{"d_mlp": 1280, "norm_eps": 1e-05, "rope_base": 524.0, "parallel_block": false, "init_std_down": 0.01, "weight_decay": 0.2, "decay_fraction": 0.449}
Each number is 500 + 50 x the weight over its row's rms, rounded and kept within 0 to 999. Layers, rows and columns count from 0. Numbers have three digits each. The size before them is the row's rms in percent of the matrix's.

# layer 13 MLP down (transposed), 1280x256, rms 0.0727, rows 652-706, columns 0-127
108:548502557440482543458547483472503516485511459478552462501494499526506493512438536522565466439525540527542469509548519457573455576562516489534509450517411496531473488436497442475428455476500505492517496632580431525494461453515488534409532534502565499515468585486547459542561499544525466556560461503527451469499505400480533456582448539494462519458441454528539525509583458518444514516584
122:504524499536481581446515420500438476472492513457491493519543501564503384504508478514461474545500549565463467468540436425545469496511419470406529498663481460431469454555462469524544438509453585475555455552494506493431498392509428513462534462541501518508467460482469427582558530590480414608583554550464499489469496541469503487419483526563468568441462511546520564501503437552424464486550
099:579506445658459422459529542499550485480569485475526495463513553466470533460469548450538473456415495489520495533999507509522479463536536456466518583488575525466452474429489487441416493483499573527437467510478477523534501550468482444469499500517532511496489476521444493504492491460511532451456504492501446492535539527504505489471538480520494512504486463497533518445516457535561521476439
093:430533521387498476507573615587550434556458614515457484533522510513478533479483475513469551434500477390537472568629492513469459523499493563470555480484536600548455554524600533476566595522465490547463552460531464522499449472459543540626505463438428522535476509572506522594498457549467534504488512530414473516487459527477504516522383489453464533489562499537536565503561515433535450508477
100:500486556441476574547560421508460530489474432545478533514487460593500460492419524539530568456547508494489446457493381477517427468550534486508471498454511476546480545485456492522478475521579538524521510552506535510524464403503532557505479497523489460477544530483508459523474529478504475547505496521398531538544449523489490527483501547473422493463478467511549523450515520513469493522510
093:494474582561557469538534509498476474531473544513545444455529501564594589469448460458484531478621494512454547534659506549502473544459512510566472493431566575495534524451459482442563590549526612500524501524553516440523496529413545502661446461494489406407496517423489568464492592479484454434483515448584533493523457554458481533555513508581531458571477518501481463434456519527507430441516
113:490495523498538536529458434511522571506492477394465569428559503512515461506490545485530515523551443526442547453608437543485562470672455626574457459443468518426457462474478465521476464582554515514503449502566512515537564559429535551417504509547443561503539481483397433500546525458498457463527498453527460471505529587495499547527456521501578514578530525553529595439449570515503472499485
095:497508514491391581506473503453518455435463499522571459559533535576500477507472438511451451474469535576528646526639463451518441502509437433498490457553430460467601588526488468476458456413503501461437470517479557487523525474468484580446591472629510454482404422473535475561544472495581513518410531555464421548546562449465501492477489515508558479452491447508536489635534458543564426513531
105:504486518574556491493587449475521467485473491512507499412477518415463534457486576576464555575502436517534487474472574454492446472530449516447465491477483490523503459437449520487485528519538446553437508493439502547408510502554485377410514479464484459587524520431535621476484508494441559486455497516441542516459513474530478437520420501541507525501491483447477575529449471378501579487455
101:565457437547514516548572545454391402517548435603428499405470481459456466499435555457528470545526461395593462508476508431542460596453453613570574508531460475504459558510549497441408501478484491486493440469509525550517372462463447603514561543538465483442532493530624411579440557501460441502450495559449454547511521503511519483483553509496489470541474553510425440544390498490493539546469
104:519519587461515521456455470559568491514487520548469480484438578428483541509495489510547481513479380506474386511643505451504395426520431442469557338479457514529554507507584490499552509469480549520485505403513490494396559482448470504435481514491536477510539586473530570412541496565437507498531458567424460460491481510478526466527476516607506531514430514489540516539556547455472596456515
106:529437456412487482485503512462506496558455512447468499501471487515412535508478581576555591530541497581404445503552479542533446486553481437549555550506554531546414494438485537454358443574563485442449471489496575509565471540457495376489502529433480548472573561476518490469424467510494510520500549563541393462616446588482483510443481427579478448532484540503417544518509469479443462452623
092:521540500458490491485593581541490454532466507551490494448492514456412438478517483491410464422394428474472439496473463517448458501541512469487420521489453546483515442422461527472404594503395523415510560508470403438527614460487433505593507528506560636461541518527532419462505552494476474517501503532538580491500540468630602516460540484459496570558545539539433536557537490447498561526554
110:554520554520493565497495356492488487496453488506508485490468491522502460530422459507575397414476524520514468481544521470531503518468523525505507426523409447473506453518480484498494463498534515471489554524578543508446491433554503547415515479561532453513513552516495513564509494555493458571587533534498441477521504468489521498538511511522492473449466437520501493511539517440448463547508
098:446470504471535522483472438452549540506510533531509485484483534507525491481535440488588491435511507466492493497587400441426493474534542501589507462452418434535417466532564606510505460491525455415486469507478500534461479542590476482321464542589517473483498505535437413465523509382480453546607507512504541510507506390467515465516509443471481455631358498447545520537526591523508497505562
094:473503530546501487505476509538500475512465509564499489506475517418484515476478578561474526502486541518502441532692494552534592481501460531490497460470483509469446498479549518529432423504519489523434472503520468502480447541540512495563494526500517465561474483517554486493531524472564533481509491497464492503467443513451495476552500537501493518458509470496496469526522494527536483529482
101:411500490485591544561481450537501460487565495544489542492472520484463494488534505579511491512544495518449372573622456367529498497565444507365564534405523575506499468505477613499418520494571553496451553459462475453494439539530483512524510501468591484498512538497536481502488471556514515563524456494604523490488458428508504435485433433536396547453468457505569431457455497494533519517568
101:544538551504479523478478410568567476504505434492504511484512490422432488470443502455529504450455512462585442561599512476455514499545458466534451336516421561563453398624444548537511577500497530511535535413519438568492512443555517469483578517536429537517506492470452504513529472532520539476499454467574548516517558466450524513527515501542468500546544565497485463458517462515465390569547
102:488457494510475540494525505457528516433578542529450515449514572569497492454511536470508477453517474561553534488539497488479531471502572522523506441518517457583409490501453488524548429461536519406491541488555551549439441464510447547399522472519564552441532555454418506549442466538453520522601498477424472493499540433514383516437484552594483510482461492514487417505439549469479549437588
098:423516522444482550490535527509446449521472549579458466446502620466533496492491470531414525495569584561517460481641453477414528492560461483444468443506497452477557509361462481615392485540431425504429523469589496567531497471555512512406558400630421546530545452547510455462539547519500427518604453450537521476519484404530454457594529478421587486464549449498531491564500592476489468528512
085:494547489430482453522553486505523468440479507487535458464524502502494449515498417488527472462521530521483493552593467513449406551469460550492468506466480516480511527511554512468500485503495503520479504434560454521544552399453495464668497478529472469628492531488513502584519444555471515561499496509500494463439518520587579512469456496546583420534494547448477511464612569406439471492526
108:495461467518446466553581505556515472475556512520510457546515494447458548511524526506512590428495537501470552580714489518489533442524483509557506497465540510401472621546422498506513510549480537478529499502466460522455471464458465439519465547494502497435484523487515475488489488445412520450405452501493442508552529444526546501467425529481486546480500577495515424447534411498547453506465
090:519525516526502456487501472549545586482584496517527467540511498474522466471494502523508504483486462495395529566538473496572485555407546520513551527516541457425422516544432520519561478545469455536531589424515560449547437500403480525519541455534448474457498596489455456486444514454498445492515540497468537514537524567504570491528539502493489498484546463401379571539496590487537494514492
105:558529540538496592499527375397537514525499479496561430522526475551490509491465558480518526524526570455539422524493515477580440446472471500443471392491526501462443438500517465510431481483521496516493484478543556547541430454531485529441458534530429491509460461494543489524460444417495498470567528577515540471519464447446560467613514480623542461525457471511537507534522489520461536512511
113:515513433519456500608522460477510619493526390586455514487514547535545449600503447440481511498510492583577433535590484545466526461533388472516628442391485508536530587537552509487537473459470501500546572450485528524589579446538584396517554448528540399549560470535545444431447487531499499518552507498544471499479483555556486502607459406529601480551460623514560422533595496521453507447513
104:491422542507541503500510480543449504477490521505524587594467507571445505448498554498424504556488545589526527501628447512534501489450415529466486578566544451552504556440538543520520499507530480472399582513491509469526465517465484421397516502446443504503510472432612545464522437403512623494496403548507446513498515534528498520423455568470591499472493459418528555503467459443448511517472
097:519465569476492452498465453495547577617538563525501488578474476400403450509508477552500512536545493422429544520487491509501487455506555473499556501527463504552456493572509569438555460451528425572574479519478499540553488536508481483401619524469456456441546477411496492479520512425599456522480443469532513508607564482515480474564479530465414527496400458512440397531436554465499410572578
102:525453527479514490512545466540396468397456486512534462438524534610465483542487506419525474564494464452452509439396453437516445483508454529547481598521440503517498469540430434543444469487516515500509532470465486511453487490498459542588624451465508452464398449490497562501513547501494558587506480607530436496532508454584574469601504533415478488487511556495527461434417528571500585532362
092:532511482480526500476523525497551485534495535446467476418492510515554499489520481442495498502477431504495482496574467473509523522488522454502518504527498472468476526480531536513491522487465488452484539482497466460474560519432498478477448495450468500464523486471451499523474507518498511470470495476453530467512464525516485523486501475553510466492529524542461464462503478475474508529531
095:461499509426549485497533501538544557573562475466438438477532505473568473417462562483467564510476506451485530570496501420547478504525479497511470478516535544464517551549540529560493515503546502485490583474505492514485556499497443446450565564470492494502557469546409473525530509486496438435516543487557450523560491455448487494479566485527439440461487430571479443522514487440504493562500
107:481527406489557440603594448455484488487525424532604571488520469574621604502418500482525497537574518459484557466617512482504428488542470432478502467499527488550468491530558478541562475471465415487449613510565554416528498497569465510656539459481576446521539506538531565452485481457513559497482479460562529477557532499507383577491549585442558562536494569459507464428542569421570521481508
097:382532482531484553491486437475442501573496469593476550559455472504518501491432459433509495506499418472577501601587513463461401495490513469502535513466521455581568543536471473536574518581526478528447494565482548498458418516481476544570513653587534630509563474495553536500558456521492463490440540443500543495513521464434424436526539508617539462573517452519443500549533504525528416484486
103:490469498498495540495502436471527559460505464469577543564533531495506539525482549498521550528525473533471542394442518596443530484534503468452463429465540579513486490519470515617465496554539550516523392521486411436513527536527426467497538410540485428477573487535451522536479488478513481477477515423507376493518536491483628507492508524555389456432525494524412514553553541455534557646540
100:503500422577518518498529471493438482524528452499527488526423484469531576487544465577463517481441514495488564432737486481471493537543491505472437467540481536572457456481491555474501515541551455503494454569533525472543528549528497520451533523523570547540514483539482412506500472460598518450498526425445405503448555481443390495574491522469423605507457389496522492442520482483475468536499
102:496518452533463490484458445541481454489453522523545565461462483486456578532485444602504553527367488512510534556636470501557384513365562415463474447495583443515497449438580533516530496508545524467488466484518472500526493534571446498531581567490520453510557462520475422517456515468519384554471543435511501544501554418483497483513529413427541470544541468505463516509533496583469521535508
097:511501578502519508464525538568481421473551458445498576559459481482481491493412473519544597463491468562512547563528511535503487494515370452515541467446460498481446463527472460498532474609504547428523489578510513483537438507494509464590466503488509501597491465463561545454584439529562476483480534500504627478440529526523515549494425555466487562458434477474570560471529459517527417502496
105:571505505481585511538502427536513545517505444465474452523457506486453590503566341529570518526501472484477494555479568486500596506453467458412472551471531445527566473365499478459434467484483478532556524445432520425459544599506445483423520535464523499615484437529631542492595455525419537500505420453538489546556416570467575547433567545511513575486480503494505534531478521459540507474570
108:436443580454462556508432398481497548453563521490536551587446449409471528536581534454418513525530434550464488510554490530502568465551411531348446367437500511487488374487392591530495569404462393512514395556463529532454439454484506551437452519468405499543478525503508443440523470517494432507479501506565523471542481474515451583511518513509536593489474557489497442455519477483588519537432
097:529430597498475617510490571491443614592449476529458613522461463493515526568547523496491634507488398493563576484561556517484460467522445533591465540485465476599442509438498468586492596520538477486430439536523489467540586497415508480465474508475548410450568570514463475518544524494584432614493453532445488487500537513495536496504512471495523512481515458574616505432425536421512533509521
095:456453443451505543556487520492558501538492489530474491569521497494593436466496510438469469494540613514515501495683509476497451475391454527554556512511470507414485422507507443409540570496457461526481499498570556469528577488538547495568602522587517448585440517480510449571523507543553481460574519486550565601531431462539568455558590413450536483499424549525439462478512572456430434441553
086:509523504528580512466422541505457566578523491512550501483429498500470493527522493456458496543543399497411444528654562527484482480537461501516602443411473570544497514503603494512462425471455547509511500587525464504534512544503554547469500488414499475524581451437501461427444536495472491425501473426517498454494589521476464510493475475462495506584439426504458523484517459491484461466476
110:623472536373441471546398521397524522498466526468539490440511499490550523522483456535528622468528540522547610511433474493470587454563494520530430481548505567558472517480532424460505560458461619477458477567447509509482491477577472499443504539514476474536582564468354489550472543519503462586485515453416540532427534433432544464473538475468470509548434449514498561499501385495445556473548
104:558541532526546515480531472500475462568527482549585585552541543570473539474372458521496522479470395440502440450550516543512523393506531546544466483477541498525513523465499515490470457569486464510538460510508617537454410579495522489432454446500425455518508492462449496452432529444438496568466483517463453558574484462571549590438523524511523449427531496527571490536565529458505547472574
102:530517388473505549463443524510509492494486417477434549418434495486422533500452541473524523495496491513507454511480500469494531438494461489511539473477483493507538514558534446550526555429532494547438459459524521556473558371481514623487505510542473583451498457474416469623645510453441523508544499546527611505478474557468466513372537488447555451492575464532571514435558589526517522471418
103:438478478500493581472530497415448536559490513516543520548515457541479513428567590545516508469497409426479526483475555477481538444521418458408502518481504433473505538544515385452549521443445475529396527490451557534544507522507527408490524396506506442555556452487505510486488447508524544502453498503438515401453430417422559553489551656578518527504450476409585377560528508546485506440432
109:502450572471466461385557504564438404557530474578490566447520483459437586511413493521525587401455536508551512611606564551561444524418453490523530439437505573560512520573572472486466392566438509442455511496492560551507566497476530524522531515522452546547545508536559468475529529528498442540479574448475486582498526522517570451506456558536548526540528476530491527526513568607512467489481
106:445458508483525572558462566531507493511482415519505464532456422509516528527584499550480617598548452520518473509531547507462474415517448490512473453488481456538530553504558485469495518482484532543463518474502509523585635497607530454558452468518509443597509523518501533536530458498561454524604481453469553561571568527478460380576400481543456595599475610491544436531507511440490495480483
107:495528564468518610492429459467488512554449443485500528544486485521433485517423504536526534434540592532437429512601478412576506540479509506502441488485433509540483509480443559527466448464515516562518478516569542486537494421598534485401547511531517495523503559487476479498583572516517397498664504544464487459480474483451547551474464485526505535439508498544489534459467517512422513511498
093:458570447553562510459494457459565520471457499498451607541444480589540499495480481521443439435485478535491524505575488475416478495477507518502459458517570519519602499540439607506466451518423471410525492524525452506571512502534481525494430517404559528609494549446553496605482495384451490520502475449555532534487553450432547497464517460562445559530562538528509470519491518501477550498532
095:489424550463496453524562472453480510455460498442514470537448574538525476415498564522484518534649459492504486574557449484511445430616474513526546543509506458466493503553445474591566540478494538511531478486534475474514454515524458505475514450438471535541488455484466458462479484442399514476527517491510424473504455399475475500546538599489439496470509496493534538546539539539513641427445
100:472502641415584527485562523507476535465420435429513471459506490476532427648581488416522522510473548502572484491505488429380499466394483443456476447435549429525541461529538462532471438499459508515469527436508490470483484413553489459591563433486462574512461540612469408522503472457505558518529518566532460514501561480465492437564539530455441518485520536588531601441451502495468594564483
106:454461489549450429551448553438482479536532483510458503518446481465519508558466475531467503444506449500514386534507488609439443479554471464490486547549575640526501463512476444532491541559475481512455487491574543438446479484537520483477580399490483500574409577556486648512547575423543421503429456490541596529545443502526467510489555501532498571404527497487591452562557623447499488562551
103:507538532585477441467508544533536533457545458551566561473473518487565490497536526575488490496607505545433461456488425479550484492517483503464496451530506461455403453540536446524486420518470525565547520464562529486643490513491474526480492489512571506516530562499539539445590567504473463509539491471506566463495518445465459485523591491508523528448497543495542422494497621544544416482550
102:537533494468501500562495496515532452548498552461527546417502543436512505553563541411526521465549504509517444488507501489588497535489425430443422522515460549488461421463436481506511523550572462485473583495541461546507634435463483557623479483575545520502498465428536449501487472508481567442480516563481542385483473455525586515539547530599479477515445439532473481464445435535561492460508
096:475531544483457559505536425560571504432466577515617498524444502461503507537545476522485549481499505582531496466566484612549521567476432465429555390619443487473451555482443454484461427548513494473564494489519440472490449551548464503494496562490533475491507413485557495484493444487499467573394481510498455521552470495443507491507452611551557508428478525501533423449461434441569502599452
# layer 13 MLP up, 1280x256, rms 0.0746, rows 653-706, columns 0-127
116:565523450537454470426416548430557457449552531496485495477467461384448459491608521516488494510444436476553476487434445558447542425508478506517515496448573577452507587442474534508462461543550446390532465470533527456382470454440560504473442473516538493649518569555519438478442553540472541406483435551483400549536476552510558528538438388606505507536509509429509515496467542457554505504503
089:537475545478512487569541507457485561601456506561453520429495486468466494426451642553513499507386485462406473539631439445497541499498466480456483444362475577551513484568524458433483530550487454524500434427595536518464491525496474443513502489494507479610501547461488444511473554509435490540464496492575509484549489483493477492513513367511397521549523522517508493555464480507514599470513
099:545518538572537538511501475472460418499451485405519566444602556566479441462508535583513493472478462503512479482568505536479482472519417506431490552454417500571458494505540571439533482503510461515438391539477616543394518494414503517500548540493501548452468526513527543538537443501498506508411521486466466554469491551511414529497433572521375459572552523476468502530470535464485541535509
098:504393386603490357458524468509529481523576493538545559525533458528447547420481536500537462489490553571582488439495526546438558466456570563476524479488519438417539575498543567498511509575515427457463542537479561462500530520520496458514435515476501547538485551504531430537457441478453481440461555403406490506440468519439500527484550407492448472512541484521519407486516510504456527482508
091:575532578502488488567525431465537510412569581511583555428545508534533453464434489453551420438596528448531566499532577533622527541487522533553481546554493561491576373530608433420519471449390642485524510575512428512481516522456488511586444517516498507424485624463483533546505460583419494555480562413529547518505549513532425497551447515507506503449516508483436465396451425490610474400540
119:482445563518522619530571478527481503554507475393410455463594411360552497509511658516485475542504480426461546555531479572505501505506471477474512482490494484560439479506486512570431516595486462486457467488526504484496532446501467523468474490425434533502540489470398475595436507475553520508508509411536534553470530509490438457476495538520587482514573473508405586542424568522562510558532
097:553596481448401544427475465542535544426500500525549501538498467509458571456476493486532444535417449501529437548528540522604462571581445538493471539534456488562511498476480587468465493441493539532554441481452485502455578599428453503537383501518535438541487414458479497519439459461473522520527549462468493442535466340498468453485487524497489477538454484511429565459451469422482541497473
105:544496569479455408493512558532526509542460455445462477450497442456506500536473631467530466577544517605531509475477526420493599453494465494503466526411442497603543588450544532420418482494512517465444494537455521442552422553416460522556532446508471434487394605517485448491492494549489522401529553516441459459603501572430506434480490508514554461492487540492469536442461455509372520450504
105:472479513424527455529495474591535538511492488487598449518490536483531523464499452511521536426506537428539615560488465475559488441582478483474472501508411566427516487440471477468524469391553524500353473534507586595415561619480450524444531527547467559491469447477533430481465582519492527516417537473459475503497455580584499540473514529507599464472514469528511659498573546446502514444465
102:570528519561495557439535543530491534467462573398435484451565539504513489462484527393512458552456503499547540487449610491546541400460481533441452575453386453513465465471526525585496511522563459523404454553516528421520482578518439462491515425564501455570469525566500509511473556473567508375548469479521554522476553547520519479523536483495501484511512447439540521472500553538500630506597
106:467554452435499520546494420481557600531526450509574617470589502452456410516381463430500585443516481467564520528446523545469607385437535568455520476540493496553468516547502485441529490494563571511550500540448521538550447460569461443453521455494512502522435543462586493487511477569554559486495401388512527521449498391527543418488500594510541520574560381403549497514448467546481440467518
094:434574504529439492475459526549543432458467454391548525474464485507437482453435543445567493577519550521488506473426517484500485521428551517463533508398449535462557506523442584494449528565473475534503451440451536555467540487531491504503510457490560511604494535501450525543488439469470494462523463539483493612496454518405421367465556405503456471500450494516534579488537486548472512522474
104:418588500484464431490554574413507464550491449456545445520492515551540476506470456550494461485478519531371433518469517432534410561553435519507483558449600533500473539374629451533449477529569499455541508509503487564551444483537536497574411453417420455515505457436557511600473499485394550356435470436429454527486478498487418448481466495597453553502462460555517554434492471420469492508550
099:506585539486512405462505448478504488522450495374513431475532588462519513476454558551530487571478519487538504409448497409497588476554497511479512530499475478561453609515552485579537531490494490385558393486583568490502638518464453523427530412504525566467521473453503501516481529586565408514428527487436516545504541448549443542472496506560535437472484499570428570459454506439523587521546
084:570474441503385506502532401403540508390556558484545530484558437549489547487478528532562482511469484466485517445351480559435434535502566565593516610453463501546513457589462526524600600510457441489569497487475527491477452416482508520472482481525556477400434471484369483518539523497406469440362539521571494468484599481536531520409501466493401502502469587547404502417512492406541580471461
105:508535452491545485513502435545501549424513386478493544397525500503409447456551562455477523562488501552480491449529523570521485462540488554473502517500506456487454526532526539474423454470433426491476444527530479493423453512446444415486570528491600429481559562588539494440447610585527489588522544555471510492607490522495424420408502532563353471571394486415533435578430462506553552538580
097:520604581557551525482509431451468582470520488455470453533556471531459492505595522560501479508441384397509439504480488504462447515488501547419461474522484563426460429578488585563458520509526589511503409538437424518526554475456487451453494503447495542400547506507444504534488600496528448410536528493503424467464590543528446531484449498590493534561479456508442535544566449517525473508538
103:549508639482519499459528467548517506543523514463547493463491471442353405464457565530442536493501462452518561483491473488522533527552453535545547574425490489447431561437410506566485481466510473450335563563512501446424497536524493519410499470468520453476472500481386530546535553523458528496542509412557534564493537544473452305449561429557494476542556455551477586510503441572478574425507
103:491456528558476447390559470551443476479474454486500411380555468431491504479421501533594493510446475543552563458465501496459421484503559467526522471478475554547461539496514516397479425473560504466466399539544417584496520518389441492478514529572510516422522473510502540481503630479612507448521522541535467420537469455466504476604428445568486564450508520591511560581518515428638468610481
086:552444513574479475464524508508444460426525549482508470423526563444544360418494491508542512575458586451463587500577527530560538471461472473436419537568448537498485566431487583425480525611465444472551540525515484508489505563380517532557550475470480417525500512499494531530518550467521484439511474531505482540511504464496490593598507455411514561488557527555499567459444452533555487461525
103:552611453530513439493534479457562414446548441434491556418543515550580431375396540497522401512494594505494479415547579542612484542519408532477430524510502507497561409471567513515537465492510481545529510480506484532492517504465517527478596532540505515518507559454524503522469446546557390472571578476443545414494454511512510503549503565552517501493539410450429575541504484561537463484471
088:509592535466505503558590534452402482479526450478442427465583552482529431522534534446507537485471521484476503516519519524483483500629568552521493457552483452591521474599544453473582429541571474351618479599430455472451573622565472544551468521490533417551504578502448512572524457563541428535534479495476463483522457467511410491504366461504527580554482517510539533509542426503450491537560
102:539541488624510526519487564495490467555466516450414515516541580544557488486493531462465476382523528546405402590420517576447545468500420525589489623525519518528508478457504521468488491525541439596561598630472489541510458586546459540522568554363510487553452487526456471513506503544479390486373503508489414510491571482530491459544469464453447549409509464493474552483425519515553509463506
127:497514420467467436554503493502570562397467364496437502410524468555503418516492469422485521479473547530471530509518468550500570576528469473502543491470474535572501654512438489572513481500563536410505457516457430569567579535530507500556569542565472448584512480521527422493464509489610415533475514450451512469481526568547499435552504505543430529478417494470470472519524491557440559571540
106:491485484436539518511569562464538429436456497488550616506487471407455554406621567496463473497486563493411541563531475415520627486465514501516501545436481457491526614359525518463492507484508432503433431549479479485491440445464463452604566504439459568493431491565484459482505492505472511457397470518409472455429461412486425533467495511469535504533438483373433496487510420464534465503512
096:451480489630467533450488500489594522555443590413529401476500550487498508519516495490495477490509468481485580533444455532533474567453567467551521426480483507576458544525505506518537402502501502540527530506524600588598468518565526600501593517467342529472437548392430471557558452542521434497488584379471513408438448538505431496507520432428496502492493529582433509486519502555434456504505
107:395529504552480540521488481443459489487510487509466400442536506523494402476503499360511414528516574418522570455432489546495546489585537546405465507473459495430462555392499497522387507463498465510432460564456504547501498488470489572483565611450559497492444545562505541459440544471462455464457483495429550487523460541541491458491457524519544479532557456517530475452486518499543470523507
081:521497580536458522567573435547500533490506426609557476551548460483472562540484461566645509475433630515524542444511495576556497518427437536439514497490422566389473484531353436639540433606514514494497520538419490550507487517535481526484511531546520466515540635550488497447571429486479482469565466395506466547470543447498467387556503519396461604462487474452512518494491555482511547542546
093:569517486483455437579479559528532497444512505525524598473448447543557478560479499514500433484427534510504490405536513556452476510508543470477535523367504487553520472481430511379541396514464480514593424583408498466447440515472585538653455456476504538509442445475542424493436511567398495584533452552474501508476449495473488413472392486495444532483503555428542464410436504552619454378513
112:606489434520568383561515427466456504531475380372646483361548501525483471376444558460554530544530566406491520538520527470570495456570472574475493544546393486454517428474507491608490547536463437489473524531587538464485473522442491437534536474550410548554501615496556490520457599582577474509484454483437490383525497470424532465431513508563558510458515529516461552574452506438542508556476
096:468503430465449567485541468549529472538483506517445458544450486507481431502424521411463474392519483483599551516499557503475483615499458585388443582529498441427573537451454562499500472515486505444587576537521543552488435400508564496527520485550496594538506512526521453612463453509575383463343458520439496476516512444505433499459482452560521467470506490484436523576495513610525545530555
100:524657553484501520438455536506502442500510470470444503516478476484518492521494549439566399511481528484462550432481554465522544517461468554474479478507618482470514550511486603542455454437489535469473471509479509493472500563464567481453549582521496438532550488498508417457381426488516477425511579506475456404514460469459527466438525500451576576515572467506458449550460523518529610492579
093:441528562527441514451520456493580479513496471507483456487536481447453510469435609544575480486415465502460492468503500463494533412502509531540544457412532604551572550506583576507509442548524429522615365443492455497412498613493459416515549518479534514489421455462487474477536567490551407479504407523554515511543627513557505542420462505547499460541536459447525486505458499555613506494520
094:501549574542432377497504592513511495565500479452450459404543543406439533460473444579533488550460580501415512502423520461555493479473541496438483502334533551475520543504508470482535400560454384502424376556595517518465628520421478466481520581547452621501522581457499419463589572534559456539446465394485498498532502547515497508439504374507487499527503528488450586514510489441520585462467
094:451549533544481604490516507463577488415609478501472497471463493518518446475407466415505538513436457480423578510497550438554517414477402549483409379515541554469455460533470538506361508459518506457503495440454437597452541509512523580491526559440517582522449493521481547566421500500629480455475557472478517461404490489496441570491448533553489566461530494549447434487492423463472451519568
104:472495480575438410525500465458502507533553429344509528431568475512461529515456534426612564455481495519468559484450510465571560414582519594492404495478445596516479549497487486516356512468497499541478487474426509502427525515444484454487473455515490457517469481506434460522504501574544499386438490418555498451451552464563500461480463494578433516543546515442544511495502533550506492533526
109:535464570599504533482574526545568460503529514529471497502470549423526409466454493558442429502488606425467459446456578421445435574456494473436476427438488512466497525431424561499434511514606537440437418462582444613467485507529587497478420529491452527441483467506436503517404530578551451434499533450430402389414581405529446573454499534427467455411561560478455520477527508532409501450555
097:442470464588420572581507500519439527444521533443524481488571443504500488510489498491474591440469512417567540543504512481500478557493498512522478526542486467426431601445467540621583584558528432480526457481531468448510636401462548419428457442499435420563481601551506456531491621489516375530490503542492489468454525506465445502475489471508496431461504541673480477479530480521582501477558
095:476476441528491470540483553589568579402491535507467549456519491518506501542494492475495563464505538505524587408539506521534510560418470556507601446519482520504465434434561469499520504506524475429498427542475426465563570565400512496598491568519498439550472558552437405483453530443510470497520409476523526597531506484485530463500472517524483461484449476398453615485488484539539442428541
084:493570459523496503443498473483616536591536445465381467420541529440467518451509556456449478498547467428431554495496554509436499430572551486516517539476492518500416563508498560499473532477576503468440498542467475437456506479529435514453508533610539459529569439489373426451541475504494456438507429466606521453542456460507461510532547420405526375479443423503433605535430477526488414445502
113:520472465528502478478564523524563464476559556541590471511527476431560476449530662559493410463465521464449412426478501466493448495617531595438540555545505404524482425511510542485508534545538485511502437378481456486555525498435489580520531573540555521487503642547533498436516525550497433476508529450452446434533566461513495515466460528535496456437505504533512470506482448527519433453473
095:425518468438528503563461583519569524366391597399480420454585459432463442528575544496485476476443579513425545513506414468516462546488481468531473510537414540505440447478515549556501558496546490525459535492449419516468530485495502496595585531514558491489530533576526526588545464519489469451482469498527544497447544461481433445445496439540424512500478556450420520477434484442523456562380
105:442492504493434518455482518546506460405431488558554568357533495465519446419545473512579469568492511484614595511452462528424490507578523492329418503419501492503519602440527535501531480607487454506481471500462463448417482526418474413574533496478468545445494463446546410453537508541534541498462532494504463586522525500427493445549431520485527498560463574484484478518431547477545474528522
101:453655506483564477479537503485497470521575449499583507471541469478557448419471506403444450566419507543430495471450495456431461518464609561536501537507486472435494515445499528545513494470486484437561447485381469523585531572468527524522458497503590452488528468574519429555496515501507504568490506501430456479608490521521570538457494513593489513537431513602529442510495480451430513429533
107:545508573434433524513448499464531462578504332548527561382418523500474481474443518424514446509462617443481521438531526514432615557517468496425486451437522545491468501483498434566427490513471431463503456566464488549404515507511445541491488534525415485503462480437477475557463511563545490402515521454593502535517513560581420501461519432538400510475571441516450584568529449499477461523475
109:432544471478506428552550540528536524480520481493587462462567370534548449524508435435511532558464583462491538484518371563524504574484490495526561520437391565557569549448446455481516528460459522417482533446410453480507456585533514514515593490431517512540467464503489485515509416438506466430473552436457567448466485404490463387529502449493490494568485493458446494473547448496543457526426
104:506576394553500464478567501485508506497537424480542510472478465439498531465507472487636564500480454405587383548490488441462594502514503448452472466442401523439426471575561488538452587585539453434478553491479468492513489491471602649488547479481481506427444609539523564612509412481454474438448594473499493512547463452452400466521576504490465461558474557486583552542471490511442541484471
092:510505524507556461505486449561509546453596450530540422460585482561443485407527508533433463496501553488562568451467494420439464495522496433461472573508550522484516583540550448575488534538532578541455436497466441435453552495480455475425542463533491554480489559492449478450497432541563497512517535500533453409501543425510461418457525525521441515459503544616463557557540569489470500562552
093:503497501511498466563628548521482498514527512480410475505494437350443504502510490514433548526378452404498504435472424558499550426502551466521423520486504472555550573547522473426491497551487433520541571482499461488458566477527523451564610457354402507544433495548466373560512535531591530470459487495493523447465520473536508487506495498511435435446478563511503490563413490429483517506498
103:537492371533355458478418475407545553508494561495453463490507493517434517494494483488558412437462522548490497496422494630561507524444479568479482590490496536392489439519425488508501450553510464461563495555603509542455505528544456507547488599537557426450537512558544561486528526389480477449446557459520538428459483436538482448523531520568591471501524485416544508552510539456609510436465
111:472503431608493550518515444655531509497532491451566487523513455492508509508537466538478502473528501468485493488484534534507458521432466619454472511498493518604594491428568564525486515546497498536405484483473582469492471465540561339463565548488421508595454507509432501547462486505522482522511499442479511426549419428410475494393574471437554504489491490585425499601544593491511486490492
103:544507479510438449523518425610492617475470419522542478472548469446529486378457520520579518449510418480434510412414531503525556483516476557513475535526562605545500534586545579502468539465496515447483445496468527546468475498411433433482492438515466478453506468519500530537541536492487476533419500535520556625437447433468495341551511451520450476464504573404417460570573511481517482515436
103:489482444450507482601547489544511524415560517441471473422489571430542488402557570503500553464516480498552586520439511479427458456581416541558426479502461518448447506492534524534496499451436518438490450569541567540482491480588468457549577530465479376494462488454484498462537518553480521531461538494410446614478528554498564506487548471605461573528511539372527524594506543488580507541480
091:541521460502517516437523530481609452494515431455448521435540523553527498459528567480491394375595508409540547542494505482505478524551419570549517522439508453513466440499535533485410496560484537434462493530524544400506504461396487535499423555534462480495528562530481527507481555431532488470533565448393532491585497520572501434406519497472434546518557549517500525580514527551439449424507